From a checkpoint of a small transformer trained on Wikipedia.
Size: width 96, 2.23M parameters.
Architecture: no biases in attention or MLP, untied embeddings.
Training: a variant of SOAP for these matrices, 143M tokens, 4368 steps.
Each number is 128 + 24 x the weight over its row's rms, rounded and kept within 0 to 255. Layers, rows and columns count from 0. Numbers have three digits each. The size before them is the row's rms in percent of the matrix's.

# down: layer 10 MLP down (transposed), 256x96, rms 0.272, rows 89-208, columns 64-95
# gate: layer 10 MLP gate, 256x96, rms 0.275, rows 90-209, columns 64-95
# up: layer 10 MLP up, 256x96, rms 0.281, rows 90-209, columns 64-95
down89 098:109120131129079126147186178148100162145130137092134135123112118112109128192120136133149143090133
gate90 096:132130095122105168095119165104131142131108133111117117138164110120147092129145090105129098132097
up90 095:114125138129143133144142159137139144133125133172128184140134108106110162210116115099120161138102
down90 095:115117118141163124126121094132142135067083111121131123106120153114118112100143173145128123180130
gate91 095:102124073089089139103187123118109116130107124129117128136114168108123140115087109114125075149142
up91 101:114097116160135112151133075114128099163114119112105134130081140093121136114103121138128108093100
down91 094:109112110137116146100133149152128148086157143125086084122163118164115080157113174089083121098107
gate92 106:095106166115130137151135095130146133149139131114142128161148140115110150127111131145097143128120
up92 097:064132133127129136122140111150157181122100114125087139143091127142103113133180132131137085143127
down92 108:133112105137098093080130071146161143116144133121171138151104140089114150117112142156132129124128
gate93 105:092101126123137114133139108157131180095107124132102098110134108124111112105120131107147130137069
up93 112:135126137107090158128158127103149123133105141154118152146122120119127090100096138147112112121112
down93 099:176148126129163117213123074140129097131125157114146114117144183085121154124117158135155119143129
gate94 100:108123128113123105070148093102103152120135164113160148164146110151137153158127145097117129125128
up94 100:128142155116124128109077139116111153091158136166144094136128155130159111147148173114165145112138
down94 096:122155144150174136092130136167179141149116119123160133104101100113121171141127121102136128126109
gate95 098:100118093170097136087168127153135112161165161124128134146089134101160108115138119154144129180141
up95 101:132108136084084110137141168128103111155119157172129139140096135100098143158120131105098112098117
down95 096:121088126133162152144143130152132130082098148113142113131109085132130121122152115163113102127143
gate96 092:083108120139123125102101106114105097142162167093162109138108059145150109125127086162113169109101
up96 089:191122111134070118141123147156150145117032108130135140132161158136115136137136141128128120118084
down96 094:085129120115136123139129105066151143139171104105138137139169154113106142118101170102146108128076
gate97 094:116122097127122132137121148126135171096157082152119116104116101077087116127109150078177121126117
up97 101:110116151137130096172138120111092130097170111116126157097159151143117127120124092123144126113176
down97 096:103159136172112144126144116155111142178146097113177128138138163126114146139131149101133122139122
gate98 095:145141110168113158098170106103148167112151110124149134117144135149138122087095105111094108171109
up98 095:116119074132159112179106126149111115164102126137135111081144145083136114147147161104105163165133
down98 092:147125139125075131102092136120123137113093119106126176131155167149125085129117087150151131110138
gate99 100:112108124103094131122174131163120124140145147104091132160125129079123093155123138129110130124122
up99 105:135104136093091101120130131176140166146115126095162078118149144119097122124172137093132123122132
down99 100:128153121159162165163146121090129134127090123169087153128103165064120138167143083103113172156094
gate100 109:145079116088115110117141128113119132125155152110150130120130099121129108149143088146153130096171
up100 107:098148138095162159125153097171094116150080118093128149118129112128106112122113106117126139120156
down100 104:151115122157138148225140115118128112166169141134135127089151109142113147142119139154151098137108
gate101 098:107168136132140154121090145106080125139116154091109139115153091140125143120128128158104101108114
up101 091:140107132145093172093120118101106136132117136137154147150107106087178149150141142115131122152148
down101 097:125108129149081136151124107104140159139157168114145146132144161094090138101115133106156144113137
gate102 097:111113133110132152118098125132135142111106161119106145127131134109166192129081117145146106126137
up102 094:134152144140082124121114115160139183124068124104117085158113141122151126176097138104094055143173
down102 094:111147114136148117161143101134171159087071144168131123112111125117102168122116130177133113153168
gate103 099:178080130130128156115179136112145134111114098151129152135155136164164112132085128128140179154064
up103 096:136113179092143116107132130133149115122111129163123132115124081108123100121121113131095125140112
down103 094:091138122131128131132120135165112093188161148130126126145168112125081079154087135113130146121120
gate104 092:124154144162136099148141137135105111133135120102117130127082145144133109176147163163155131127153
up104 097:146116156143102079150121144146147111117150154120126124098125190138161168141137123163110124105161
down104 092:135133124082147167139092150129147130128107144124136136149091135128155169056115137145122131166159
gate105 092:087113091120120106128090120137105157064153133092128099111131167136130106086122151126133148113124
up105 095:148146164109109168113114180091158107174142115079090130166121119127136158124114131071152089155137
down105 095:115121110111090146106103146103148144134166108125146158158071129105137109157127151142131166100122
gate106 093:123146138166165128116115136141112107152114181128139148135146098084149148119077156143119148170164
up106 098:069163093119133131108090148134103111113103081133132144174105136181141148118140145150082130147104
down106 091:114153092150115124140145128125127138122128170066129097135113140138108076070158131114154113173111
gate107 107:130172117090136107101131132126108079158110118151110115118145105123158179118143098118124106117116
up107 099:130134161116131123164117137127090117110129089104092139130173121112147122130106163110107145075126
down107 099:162180148144147140129141142157135096108133157131163155148154162119117144128077149124156142155121
gate108 117:119116087119094158115159091096132118111084134128125152104112114123114117111097113105119093147116
up108 107:139120118098073125101117103140111136084114108130136109121114104126120108113181114114116121120126
down108 101:108114087107077127109130129155089154103111126119136100123132099131140087162113120111128131128129
gate109 100:141136146088145165114120072140148141171118128116110076145088120168109139146116126131146153144138
up109 104:155094135142123119125154126161140144123139127096085123152101140125092138116136146135130135136105
down109 099:158108165139195125165154088095132113103147102148138165157132112114155157130137112133152107110152
gate110 092:115109144094135104127123175139167093127149089123082148114157146100122143144122142150136094097106
up110 094:096132096142122122174154113110115151120175110154112145148115116098118102154128120155123169093124
down110 095:104153130115097111072121146156123109116122129122142131139103175111145148056146126125122137126188
gate111 094:123142084101144129124097107166165136138161080163131151144090136105161143123138119142161097160094
up111 099:157100111133116149087158163132123128087124112136143151114154093118109118147115061136096108127125
down111 096:121124121145150158091126125112134075166152104111184103111119154115113152188107122119120114110121
gate112 102:151123119136160088138127112128112094152175133145100130110097140147079127134141135145178128172101
up112 097:140111143170102106147135085107128143147204145113132139144141092156151118136180167127108113122091
down112 105:137154135104097077148120162166139163145158120118103129112172113122115139206149092131141102143078
gate113 099:106133148100068147136103115141123084129117088075159136164132110131118093139125138151102093145055
up113 103:134098182123131087177090155141103123127162183111105153102153116096088134102145122165160121180071
down113 102:108113112114098152150176153116140147128126098099155152124126179167133089100129103131124144098116
gate114 106:150090124141125147176153159139099129155107166125108092122132138169159138145123173145137136134142
up114 114:093136146101127111154091117146136153100097103094142102112122119154130124160105143090136070144149
down114 116:118139128145144156133106150192136120156133079141148100114113108149208114133132160135149114169159
gate115 091:140131123154105104141164145108107118086123126096127129143110142148134161125177134159056150122198
up115 093:113140111175105153108097106106124072099162125155125081103126151152172162142102096103139136111134
down115 101:104157107116141115107123121114166136129091121154114157155125129140124115138148118160123118145147
gate116 100:126089127114118156120136119106166132108093150079185120111087132106130126083118154125106097119129
up116 093:114159119133086130125101105138153147129131169150115088115115155148107149098122134155144122104176
down116 096:112113085133137149108154103100111154148132107133155117120124118145128115128100112095104138167129
gate117 096:145151168115140184145143125110124151124155142148117130176142115168104139140095170138115118174111
up117 099:149155123133156112124108100137148124105136128135100098068121130115114134156152120120146092101162
down117 097:126114131139139123132159138146118141132137172152141115174109135082118111112093136173119120167151
gate118 093:088104124156177109079176159156117110137168128161103094122093140132154123113140085114068119161089
up118 093:159096126174126145141138182154120120106123151115128090120122136122117166112127083073133105123107
down118 096:132169111134115067107147105148132156121148095142110105112117118132137107103113118130147142165160
gate119 100:122102083094079133134153129123118129128132119163111103148179135097130149121089141147112108120127
up119 093:149084166124105152158134144118125099100156138160163146176138163135118111143100182158103112131111
down119 102:147154144088095107118136105121147125157120116102124134112126184161128159116151100152126135137090
gate120 094:082094170115146093102117140149165115151161103151151133135152143125195141124098117144112131163156
up120 102:134091090137108171121108134147130118084126098133100132125122128124098094136158157126086129117152
down120 094:085135101155103147108114100146121108114117160086126124116133144136122117106119176129116129136134
gate121 096:150113110125136120153152091112151162110126094158086140145066156150139134098106114122099125153144
up121 113:147117161157140102150157107086128142132131161109117144135108157083139129173148154115127105124118
down121 103:179131157134122156056126171172123145137093122126153096124179082167148112138122116156110115158151
gate122 106:140101149133122150151123121138145133143128159123140121126084175096137159122134145168155148111123
up122 092:122136088146133098139165103131126120108109151156125113161112133095175115137133121087134082115143
down122 101:109136155112163161083114137156100153155138124110124130123136139124088113146112151140121168130119
gate123 096:116124101139149088136130146152162176133154115127114130123140156120142158146111124116163124106102
up123 095:133139128149100131129109114139135133132141135090124111145149119117118154157131135090183147126120
down123 097:163170154160130134164120157145162135097099110179152162137097165118149127156140086108163137103088
gate124 098:160132128139124132142130126149107135186137139121155149113158099095134126092095129117110107173139
up124 105:092172129091161156146140105130106129117132111116102132122134107141138127078158151123095145135085
down124 102:099147130146148186114127188145131121112134092107075145103125155086100121165137119115155142127195
gate125 102:149093122153107144101199168137132130108154114157091101156104121150145136106117134089176124113148
up125 099:155161096172153098140128135141112115097157147099147165119139119149085150193096171167138107094147
down125 101:147125137205126106079129099092149116135081155113136167131140170098163124117136135149109146144095
gate126 102:136141121115081152165154117156148111152125124097075126129142154142124149177100133141130127145097
up126 096:116138134136168132111143143147077155138112140104160110144114135132171104162165128138091126149090
down126 102:125131127127209161111128125074119128144144177126125138102105125170148151126122150123117086125150
gate127 093:128168129085120126085187094093125162164123133133135120114106121125117140136116157110121126098082
up127 098:154115126173129135146088176156114161146116127112110142128102156141145152143138117166116102123119
down127 100:126171125140167087125101124100138128149127122176107146130166104140139131154123143136111128126128
gate128 094:170119138146161155122136153114090132129132111104092105086142128144132159142177109210122114119157
up128 097:138139131159167146107140163117156142175130168087094103063125140100150146184092126117114161127146
down128 101:126136160123052119143101118141165104089134094113157137111135159165111161148194130135135148146123
gate129 111:146163147152151126113099126114130097114147125092124142121124096142123138160129101133077119118134
up129 103:156115110147110127124155159117146099136121112118170169116128119131155159143135141170140138156156
down129 097:130146040131117125145123139075132110157152138122122109136107115136151143103109179118108107123184
gate130 106:119131143123169122172102122135129154140163138109138095119148129135123119119182098141079146148118
up130 101:141141156121114182125132147131135155157136111149088117146103127139144109132132090103109098117133
down130 098:155122133118090092120124097116102183127122124093149104093134149114127165137102104119115141144111
gate131 105:113119139131128140066154133148146077116137122167115108152112089108127151102089123117144095134159
up131 100:157132117151177093160143122142157103101114154141097141166142128125128154144157126206104108140119
down131 099:125122120115119099183172123128146139139109125109124129135141122154141151117126150160156131129171
gate132 099:114129119170149160135147147127143118128126092093116128068118155115107097123112156152100138128137
up132 099:136147125190079161143139137100127174135095110083126093142174118127158158130114182089115129128150
down132 102:130137123081128118129157094116170127086091125156131169122112124137139108108136130164100163138121
gate133 102:107155131112142122123127118144126162103149133184152148127096155122158171126127120152131133142127
up133 105:133147149130107100145118137110134095142143088150124162125087148138151127133148091080103148089107
down133 104:104104110119159117146123158142146113114127128163137089162165093117118070131122100118093093127114
gate134 096:102141104131124156105158156093089104167115128076072104061143116130178129136115140106135148124111
up134 108:093155104124079093086101135103124147142150094137092139116133133156138114133137071163153140127128
down134 103:116103148146140139102159149149071122156133116085156127155121191137124140152128119129108121107141
gate135 103:143103110127154174085125090113126132147101150166141103115111138129095148114087108142114115165111
up135 113:100113107138126113100110131173162144094181113142161134133117115127111129155135169145126140106143
down135 109:111130113086150149140126156159129103091127136115165132134152130158112158113114132126178112116068
gate136 111:088093056116122143141112128164157096087113091153092093171124108119159139119116129131176139119105
up136 107:080133118119114095094147103137151130130104082139101150145167165100112161115155156142112105123097
down136 107:119123129109153101179087141157118120148113142103061160104187170118118155117120088146122118102110
gate137 104:152167114145191151090135145138161106127110069169120081145139154133121155118121132121154115126184
up137 103:109129144114116162164134090114154124121089108165152108133122083136138151112142138159123135119058
down137 096:125141107149152112109138137086090150137152153111157161129122172129104140116110123114104164109154
gate138 102:168123147138116060111156185101149166095144097114112167113113145130101115122127142111105096124092
up138 097:087129122159157076115129116143104101116120110132142134139125182119133115127129098114110114169098
down138 104:108126117150175131100127122079168123105114118149114142138134106176121136180118126083131152129147
gate139 106:097116166143148158140114138069147091175151127117173154129133160101127123140070153099101105116109
up139 097:173138123083119122127116176105087124117119118159118123106126129094119150129126135121184134082146
down139 101:150147115134129143053092158083123142106094138141158156119149131133141122093167111116144136118139
gate140 100:113156098090138138122111119148120130099138125155140118157089112104150104162110113150147108091100
up140 106:156132126141179129111123160114092094127104120169106102122069137162111131119111137105144168152107
down140 102:144111099119085137148144128123131158150134116128122111146145105135135117100117149139132105121098
gate141 108:107070107094133139149122132155092114136173140105120105144095137149094165103122146157142152184106
up141 099:143127111097156129173110102137158114137113133125127132137137096135099129119197142120130117126121
down141 100:126131117155155145129178113095147123142147179168144114140122098143118143153156124108124119074130
gate142 097:129127156139153168147120148145097116142149121172140103105105136159173095096112160126167134120111
up142 089:099115112164151061184143166147141103163156140093109151100139109130158129145101133165149117141116
down142 093:135118127113163119073127136081099132110131133155117107133141114192140072125163146157112122127171
gate143 106:101114121169154111102103104112173097083129107096135130168133128104161107117134096138149126091121
up143 103:163154091063114165137114136167113120172109128134131146128115103117140103130103175115112082090107
down143 102:124124133167097142169137115111085149121121128144075079100105081134119137163137157142131166132097
gate144 096:109160143158175117153138097123092154113137168131123126141131195148138112131082131169169124089125
up144 094:119131130110175105144126135143097101161125108125182142094084137112129137112119119162119123142123
down144 093:108086124118085106097109145132100126117165135156142118125137048138109108112125112148138152151085
gate145 096:162138108137156094122150117112128125156168125172096140112147135151148150168125138169141122108120
up145 100:097148106098098148114084122121112116102113144138113114121106123117092126060140130134120105151095
down145 096:097093117140080097119130126115119119108119144141121133114175164171149178129146113156120121132094
gate146 101:089172062140121114119156127161116136141125134093126132077116113122102119129117144124117129157129
up146 104:135112151143143139161085119118095118127122120084133093107090120121149097145132130126102125102129
down146 099:152124164127071154145134113122107131142110165155146175135124151141092142112134101129133085147147
gate147 095:129101083112157154137154136106103186115119141151113127108147112101158143104076154102093141154145
up147 100:129110103143173136112098111108106092103174135100090135109119170080126104130081154128186117098105
down147 102:116093100123115129146103110174133160163157106157156105123124186161129130160167150099102114092095
gate148 103:089097098138159111140157138126097128137121114158193066122102130114153130075112172105162133141111
up148 106:151133108106130125121119128119129104135120105136123168147118192156148137088111153125084106132171
down148 099:118169092082153117160162080098146114121102093117138152105156181169130139125111127137135100105128
gate149 101:135102116141131120130117143108092137120142124110116130080103155125159116089128157129150156155110
up149 105:163120144100150120153149133126068176110124146134140120101122155135145140122117180135124126071086
down149 100:158166154129112114171143120100142107154124117126142155151135178143128123172117084081128137133122
gate150 111:138108142130187122120079109127153128093120122129106145136123117130134115093155100131112099102126
up150 103:107157138130111113164162118168130136178113095120115132158124169146177131128126152108084156134168
down150 102:165170118095139156127125135097134086093146143094139126115115069077124110126093119122092127108125
gate151 101:131159104181112146105142114140104079073147130139107157123149114130118161123111118131103132105116
up151 098:105081110123096152078109113113074138106097136159154104132118105109148129124156169164149164108143
down151 097:145116120114129137171145113115171144121138125056140159106122156109132140159148164105121133141126
gate152 100:092110143132113118184147151152133102139183115127116099100135150129127125148031153119149146109103
up152 094:156165118143110149125132087158137101126098134122146155100126137148135151119132166098125106143107
down152 093:153139173157149114135160149118092146152138160086142121137154139107104140115099114153093142105119
gate153 095:145078152139165114132139146168107143128097139133125141139110150118149154121150095130085095138156
up153 103:128099105158079128178172137169123128163119120097133119139144119113132115151133119152133119163107
down153 103:153140123151178137084159135109135155107125150134114079130145164131149131128085114136110118154122
gate154 087:152138124118113107140130139126137151120106110131131124073117154136103137139106127159144073155133
up154 096:181117165120138136132169120168097124182130122141171147147135164123114075151114107137128097089110
down154 093:111138149146113113211132151141131098152138133121123113175148149134118156079125153104134122165184
gate155 097:154137124139141069158113147139118117128146133136102074114064151108133138168099133157122140102165
up155 103:108106122131087135122103112106132148127138155167133104160106163105107100126134125115122124084139
down155 100:094134124124145171131106167142118149136144115084117149102142103156138149147158153167121084119125
gate156 100:142070112124129154145134191115158158121164157115175108123090127118103148158111151126146126115154
up156 097:080074127157097153109116150140115149150150163120135130158111151072113133148137103097140174122154
down156 092:167150118125114111110117109108093150132112078104119130145103127149137110123122147116130112134144
gate157 088:094130114130138131096120165135152089132149098141070143139159128129114161094133155105113155153083
up157 096:132109156139122156122117121115081172115118141101104132079155082126140096119138075145125102067126
down157 099:089086129107146110110167131138145137126136118119102113124110124139083137119166158119091121155086
gate158 101:171108128076116169107148137121138133144120108135126124141113126158122072149083132104131135136110
up158 099:114139130123123138144164156141155135135130168147113129162132052152120122131148086095143124111159
down158 106:096182140155102108096109130135124109124154132127169156146142113135137110119155116125108103134122
gate159 106:167124104164133147120124091107149121134083117142151105152180117162166100168136151160157092129134
up159 107:106159136143134113164159119106088104144130106092118113136148112075134174131088121149104162115115
down159 102:173137125155102089196158141154101116144120149143130122100133140163110120174125105100155089120162
gate160 100:127134121086129097076161178117149118140063110153140142131088134102117137161095118141186120124122
up160 088:166117131116123180130162156154105116090114146159147154130127140142113096162123087148140110146150
down160 099:105103103163141115093128111110134124142125146125120139144133108056165147195179156099121109162132
gate161 097:163124119154146107133100151140142126080158166144129094135162118099134145133105117134110114139124
up161 100:139131082138144149116096098142146114100142154112124130141146147154166135098134124122096118146117
down161 102:111111123081146084115144100208139128095138126117147159107107115117095136125122131141111130133097
gate162 101:154137057121125139134115161134152128153103087097098096139125131115129112111146107145153120128126
up162 104:119081138150127162131142145085114152148155127122118131093129144137126115161128105132107165117177
down162 101:092114118114132150123101171155158193127132133175076131117114091128112121089095124165141128119172
gate163 105:151139091130098137103105097082139119128132110141140108166159119143100162134095130134133117099106
up163 100:176116130129122154176119134134154115146160128146110158137100127121103097142125103148120120200080
down163 110:118113137122178121143130090094135138140110174133096140159116131137124127136117135182116155132045
gate164 095:093127137121170137135086158108123100117131132116160103087108127125133176128154126126138154131117
up164 093:133176130139129141077120128118124083120093096145137115093125095119123116142134137149175119127137
down164 099:149152075110157167089122156110135141137149121151130119098173142136173093096113122146124108110114
gate165 097:133108106096154107149146141103119115122132126097155133137127059118164152111129099113133115100138
up165 099:150128155185127123154138127131136158147119117157144102165152073137126150124147130121154118145120
down165 098:110140109147115123102092164151172101084110121059153147125093123133138092108140134100122121137084
gate166 098:149134133153122097098103110131152108100111139062112121133119159128098123187126125137084104144104
up166 091:136120139166161135164160115126151152138126135173146144122119116098130157124135133104129123101105
down166 094:108145098137136103112140139111131099174113145143127140138117113095176137142133170121131128101177
gate167 100:137139070155111144117133126086087077100157098126144101154082167134132124127089170132126094104146
up167 099:113144114123117135146138106140135177116112173128150109111130094117110122167115106109119083158124
down167 102:151144134128130081175097086146094154142146116143114091108096125134112097127128144111167127139099
gate168 103:130146111088184130120134129172129172085151149137153147110108144148115143154124127143137061118141
up168 088:141139183109155171124081109083172126108150102136143122108148107150143125177145137132165145161121
down168 095:121121081133147177135097106152168119128133154090153136187119098143101144142115128100124142122109
gate169 101:103139151155155143110128133159140104129127152096093121125130119121080159094125091148134149126089
up169 103:128134119128138096092132092110126138133168153062143086128124103175158151166122137118119127115131
down169 101:163112126071141143109099098112149145114140131073113136142131115100164118149123105161141129116159
gate170 104:154149100154119126067147117093137134118106138149141122117117165198134124108153096125149161102069
up170 098:148149114099121145116148119123121119120129130146121126106151179102081114130147063111144120126107
down170 103:137103119098144176101119148164073162119079131146129082135140137109168144117110148135120139155193
gate171 105:128139142134140170102108166138109125128117126111099103138067138073119124133159144100085121137150
up171 101:109100117126110152103074116129144108124123141128140133100147119153134114135150108114103146115102
down171 096:128118103121067125175154102095135112076126136181162171160137121139115154150141125106115120148163
gate172 097:112114158125200141176144120149098104171158173143146074128138116168135162124115161099118144159116
up172 095:148131107123136182151092110112124135162089105150154133171115100131183166113174160114137144143117
down172 104:129149117142118110101139133137132131132121133189150133162144125122178138123139104089129130132130
gate173 117:151104110107175137157120147095128101139114137143118087122110123156102130168159156123135139154127
up173 108:133136103084120167114119128133127112126127153097126130167126129103100144154128102124151110105170
down173 109:122124102150148123127112139116095111139124129123143069128167103118157141124165188157102137102153
gate174 095:137121137134133148116127172133135134108112129123140119098107139128090107098141118139164130157147
up174 096:074122115161096165131093107144138109164155138129094148128144142097144069123131111149143117145116
down174 095:057116117156132136110161163138147104106107081138157134104111161123110178078145123122130120132158
gate175 098:140166121152092173098131129150145151090118142137080115111126130149167121156076133130141154092099
up175 095:129148164137136190148108150154102117191131111083108147128162147123141143084141121131102131142114
down175 098:133073121115214154149118154130133156068108135136108076135102133097136133104121137101128151118130
gate176 098:081109124132139123082115089122140123139104124120093136124099074127095147136127090117084134112118
up176 090:172133120107115120091132123140106086124118130159105119145095075095141146142118122135140107135146
down176 096:117160128155146169120092109118138096091169120150112109119156123189123168103118144140121122140130
gate177 095:112097132115121111154115093090126131094128150145094153116099127095108145150151105126142145101118
up177 094:108115149166136115152133124144138132123135109165158102115119132118087118116092121129081152114110
down177 097:131154096150047129155167121112097125145104123083154104138114147108201154102109132129144119157142
gate178 104:135121106080073140139156107122127125077148123109106145116114156122118179112125103151140157160099
up178 110:111145153144138096124108107165114154147142101193120106160124130145158127167119122141118111091165
down178 104:131130119112041119161127128107154129094103133113067136112132147130105144101140110139115135108038
gate179 102:164064158147114102164153126119117161125116105102112115115109129181099168123100138150111185094166
up179 099:123152151142090158157137136120137152129102115165095111135122136147142163139129128113144095118097
down179 105:141118089141106159152095131131132154087158143122193102096095143109097110160153116150114143144114
gate180 106:151082120135086125168105148149155103108135146154112157138113129135178163175098166149121162121139
up180 099:142140130138105143124147158136171156115135112079163139144113106148121132114087163170156117125133
down180 089:165103113106147120140108162108128128097134128144100143097148117215108115164155131144122110102090
gate181 111:177131127114174097090113125112124095107109112156136090127104119153118107122147124167142150158140
up181 113:132131139127118129141154142100147127128100121155125105133116126086130135134111136131150105101107
down181 109:140127143106144142172122091133103115090123127144172125185145153135123137140150116130119106138126
gate182 107:114113139111102083108149138116143117118097105152120135151125100116103120089129128113134093164143
up182 104:139153131141131161115137109122148161135153102102151117083153147129166092095152125147168129137151
down182 103:141117093134180138144137127077124098118140128141163155132099104121153110138119156106101089088165
gate183 101:166152098130120102074135138145133129128148195148161138089142137076117141128127146129123116159141
up183 098:137105126158076112139089138127146128153135094128117127167146127177166111147116149106122186149120
down183 094:108148132131080175169093082108102148127135096086104124140158127166152147105161114138139142139129
gate184 087:137124129103134127115115099097108157152133118132138167144120136095160128105147130114122130155140
up184 098:102129093118134147102123151111088154123110135111129092139104168114142155105100138095128115169149
down184 095:126113168123170146089132168168083133147104162148138151122086101129109094110137123133137105137099
gate185 096:120143176140145138129100181152117152097138157135122168149131121139123108143080128110092132107128
up185 100:116120084114087137106198067097129127150106115138129136170187145137113139129150120136133156131082
down185 097:176114125117160131114144178147114109081145112144116133120091178122141144182123081124137116143160
gate186 110:151167134122138149071153101140172136107120110129178129112122120132135148105118135118104173138144
up186 096:107112118116119159111130121139107084131138122129133144103094125139120115137150118131138179149117
down186 107:183126124131089105094135094141104151120121149096137154108138156135130131142114096105136096134102
gate187 100:160105082135104116117124112120103131141142131078102119162113172135118102152151103138179154102148
up187 095:109102133135143176157135148123145143139121129132140165094128137138097151146120122163153110096091
down187 097:165144159148091086132110124132112113130126134134149156168116132071148126129127087139109175131107
gate188 100:146116124128095144105089139108146165174109114120183087167107144145119089152150126145129111103166
up188 101:155110079142153132141088143111140103176132136150182152121099107147088152170181139151150130105115
down188 098:095118147149171098113080104180156108098179132134143105146120148091122113112146114132104092152135
gate189 100:166126112153089116125160157140149105143155136133167103117136121131148109116091125129106156123162
up189 096:109131148148066161082110125157127144134125134096123128117102130115096096150140103082121114131126
down189 096:113114151136151163061126142158096128172119130162141121133075138141173132088096127159084115131108
gate190 099:117166116092124103103151134123109176148141154122092153167156162154103129127156121130084127124125
up190 101:126141133097177129107105124100152158101118138177159123132130144105118112112144112095148123073077
down190 102:089151103124110116174094109151098140114136147105128091128160162118133145088136129160167106094071
gate191 109:101128129146138162097088123188105138121176147151128124140125166170152128135144123107135105125089
up191 110:130170161151137098164181117079098118119124098083121157154123113137118127134105072140130124114113
down191 105:100130146118118092095152124149176134082114150131156147153131162142119111140101161144112127123169
gate192 097:135141121145114125137150148114123128108166081075133117109143126128124133113103150138144056137089
up192 097:213123115111176165137097090107119089118112139147117136122121097128126135110131133126109129130113
down192 099:161125097165117137087146114151133155111151133106114101173138072145135131155122111140139158161163
gate193 101:096100113092100132150131129106129130133149111146120058089115168120124149104127105119101161117155
up193 100:120125102154119149146158149098156143162158104097109098134172146162132154157106091137118129103163
down193 102:106135098083100100175133168111123176192103108127112146150094151149100109165124145145125111143123
gate194 104:132126143135126129112134089110179167144104104135130131157124157134156137160101168139164123134080
up194 105:118140100137097102132180167147125142153137136125115130128120178123173111083134144132119138102113
down194 104:104105151150158104152140104163144129126115136107121094136129101124063114123150137186130181163116
gate195 103:139157124127172119115159104167152147138145124108097113114167088165136146142101124146127177123152
up195 105:112143128147150139134099100115109127128147148126116133158111134126156146117107127095142103107079
down195 100:144126152093110176156161164167148106119103143146125107084103102082158134101114126132094133112138
gate196 109:143107128160111125163080092143092134107129154129124112126137087144065114118121127138140123116114
up196 106:133154120135126083086109157123127104133132115202089146111100125138107138123152125134114116123095
down196 112:127113149135101128137146069113080125080126162125127083112141100158122134131177095134128116131119
gate197 102:122112144147150109164099124131138080153104144173122123131144109097133069137141101133141089173115
up197 102:172121142138169167146153123152078155115129107164119123141136119126110108101136167101144118126143
down197 102:134099095138110114133144113167166089148132070066149119146100143127153093119110123123098130124100
gate198 095:185110114161128108153128152143133115146128165129120154111153122148144125153133143115116122155094
up198 078:118103153118121142110136092132168160122162140149099121103113136146145145155134158162117117102108
down198 108:151157124145157103067117124119121122106114137087083109100142123137138161210144133143121114091105
gate199 097:127112144124153064121165085185120123090101133116167148106134136100123119159148112101075164149169
up199 102:129088142116106102111133132131164123122160068116149144111135141183087141122128103137158146134154
down199 104:123113123144108106081098115119174136178150128129096150131174115132146101131077177098118120111161
gate200 101:091094126123096120119132118111184119112136094132124109148111153118127120099158151113160149130126
up200 097:123103166126156155171146147127072138142112159126134144146107132146153143090103110139113116104128
down200 103:155169112148098148184144132140073140104120145100119119088146102147116145129097125131105126120143
gate201 095:100121131101115124120146147124101097150201102161119087156093135141148116094119133140130107180131
up201 101:158148125146154097135150108112092163190181131118120093155131147108149169125097145097128130172116
down201 098:116126073143121122139091102105154124132118151113136122105140097154131101158156149132127110135120
gate202 096:114111155132120127146181166097117174126119165108143148137126126164152167121108133132117125150147
up202 089:181145125142094124078115130071110118117126138124150145092086125117157116142111117110143129175118
down202 089:088128164135102123081196079157099137129081106132123115136145157064128137112116140139104121116113
gate203 111:094110122155090133118096076123121151149128167142126118131068173106120137137133077096097159139139
up203 117:112172091107144053113114163143114120124121170156144147121151162095132141113133102157084138142113
down203 104:136142146092100117191144106098151133133136119112101164120116131110158115116098098090145080106113
gate204 107:133114097143149145149061127150118086144127103125155105130093104111105115116107130132143115108127
up204 101:109167105130128158082116125094157113117131181150111161109170114103136147156118144099094126122106
down204 103:132123119126215125114144128147139115150117126150127119151068159104180137184158144138133112133142
gate205 098:115115120095095144156128140143126107137154079140132119108097096121084133111154120124121126112121
up205 104:152137142104168124168145135151101138133135143190154150149097143168152147134101115152157136140129
down205 090:118128124158174151143107119139135139098099125174157107112144174123125072127189150086138141097124
gate206 097:140126081084125156097136121118106115131117167121119145115160128123141125128127117129095100111102
up206 104:133121169110138096113132122159116095099112119067113139178127103127119106114135130145139126119178
down206 108:129109098114093134132106098185124145191127136067091094124149128137134174123107140153132118142072
gate207 090:136135127166118150102141123165179119134146112175130097153138113133095113118179132131193129177125
up207 103:118119107138098116133117132158129138144128121123111124134086126115099125100120092090139118119142
down207 098:095110086134182104129143103131142122079124175129128134117118124125078097130145107176115113145127
gate208 096:139153122117147135133116161171114101096150090123130112142127099119125098116121112169128106158143
up208 102:130127168155105117152132171094144123127113115126162122111164116085110119086097142117088106111155
down208 097:098151190115135141094123095126103137172113131079143152132070139079135140092172082111111127167135
gate209 085:175126143179147130176155136131134153132125098086124157108108139139087091088117111135117119195144
up209 086:121137103062109122126096123115133098117137109139184135145104113119087161080137115081124159125113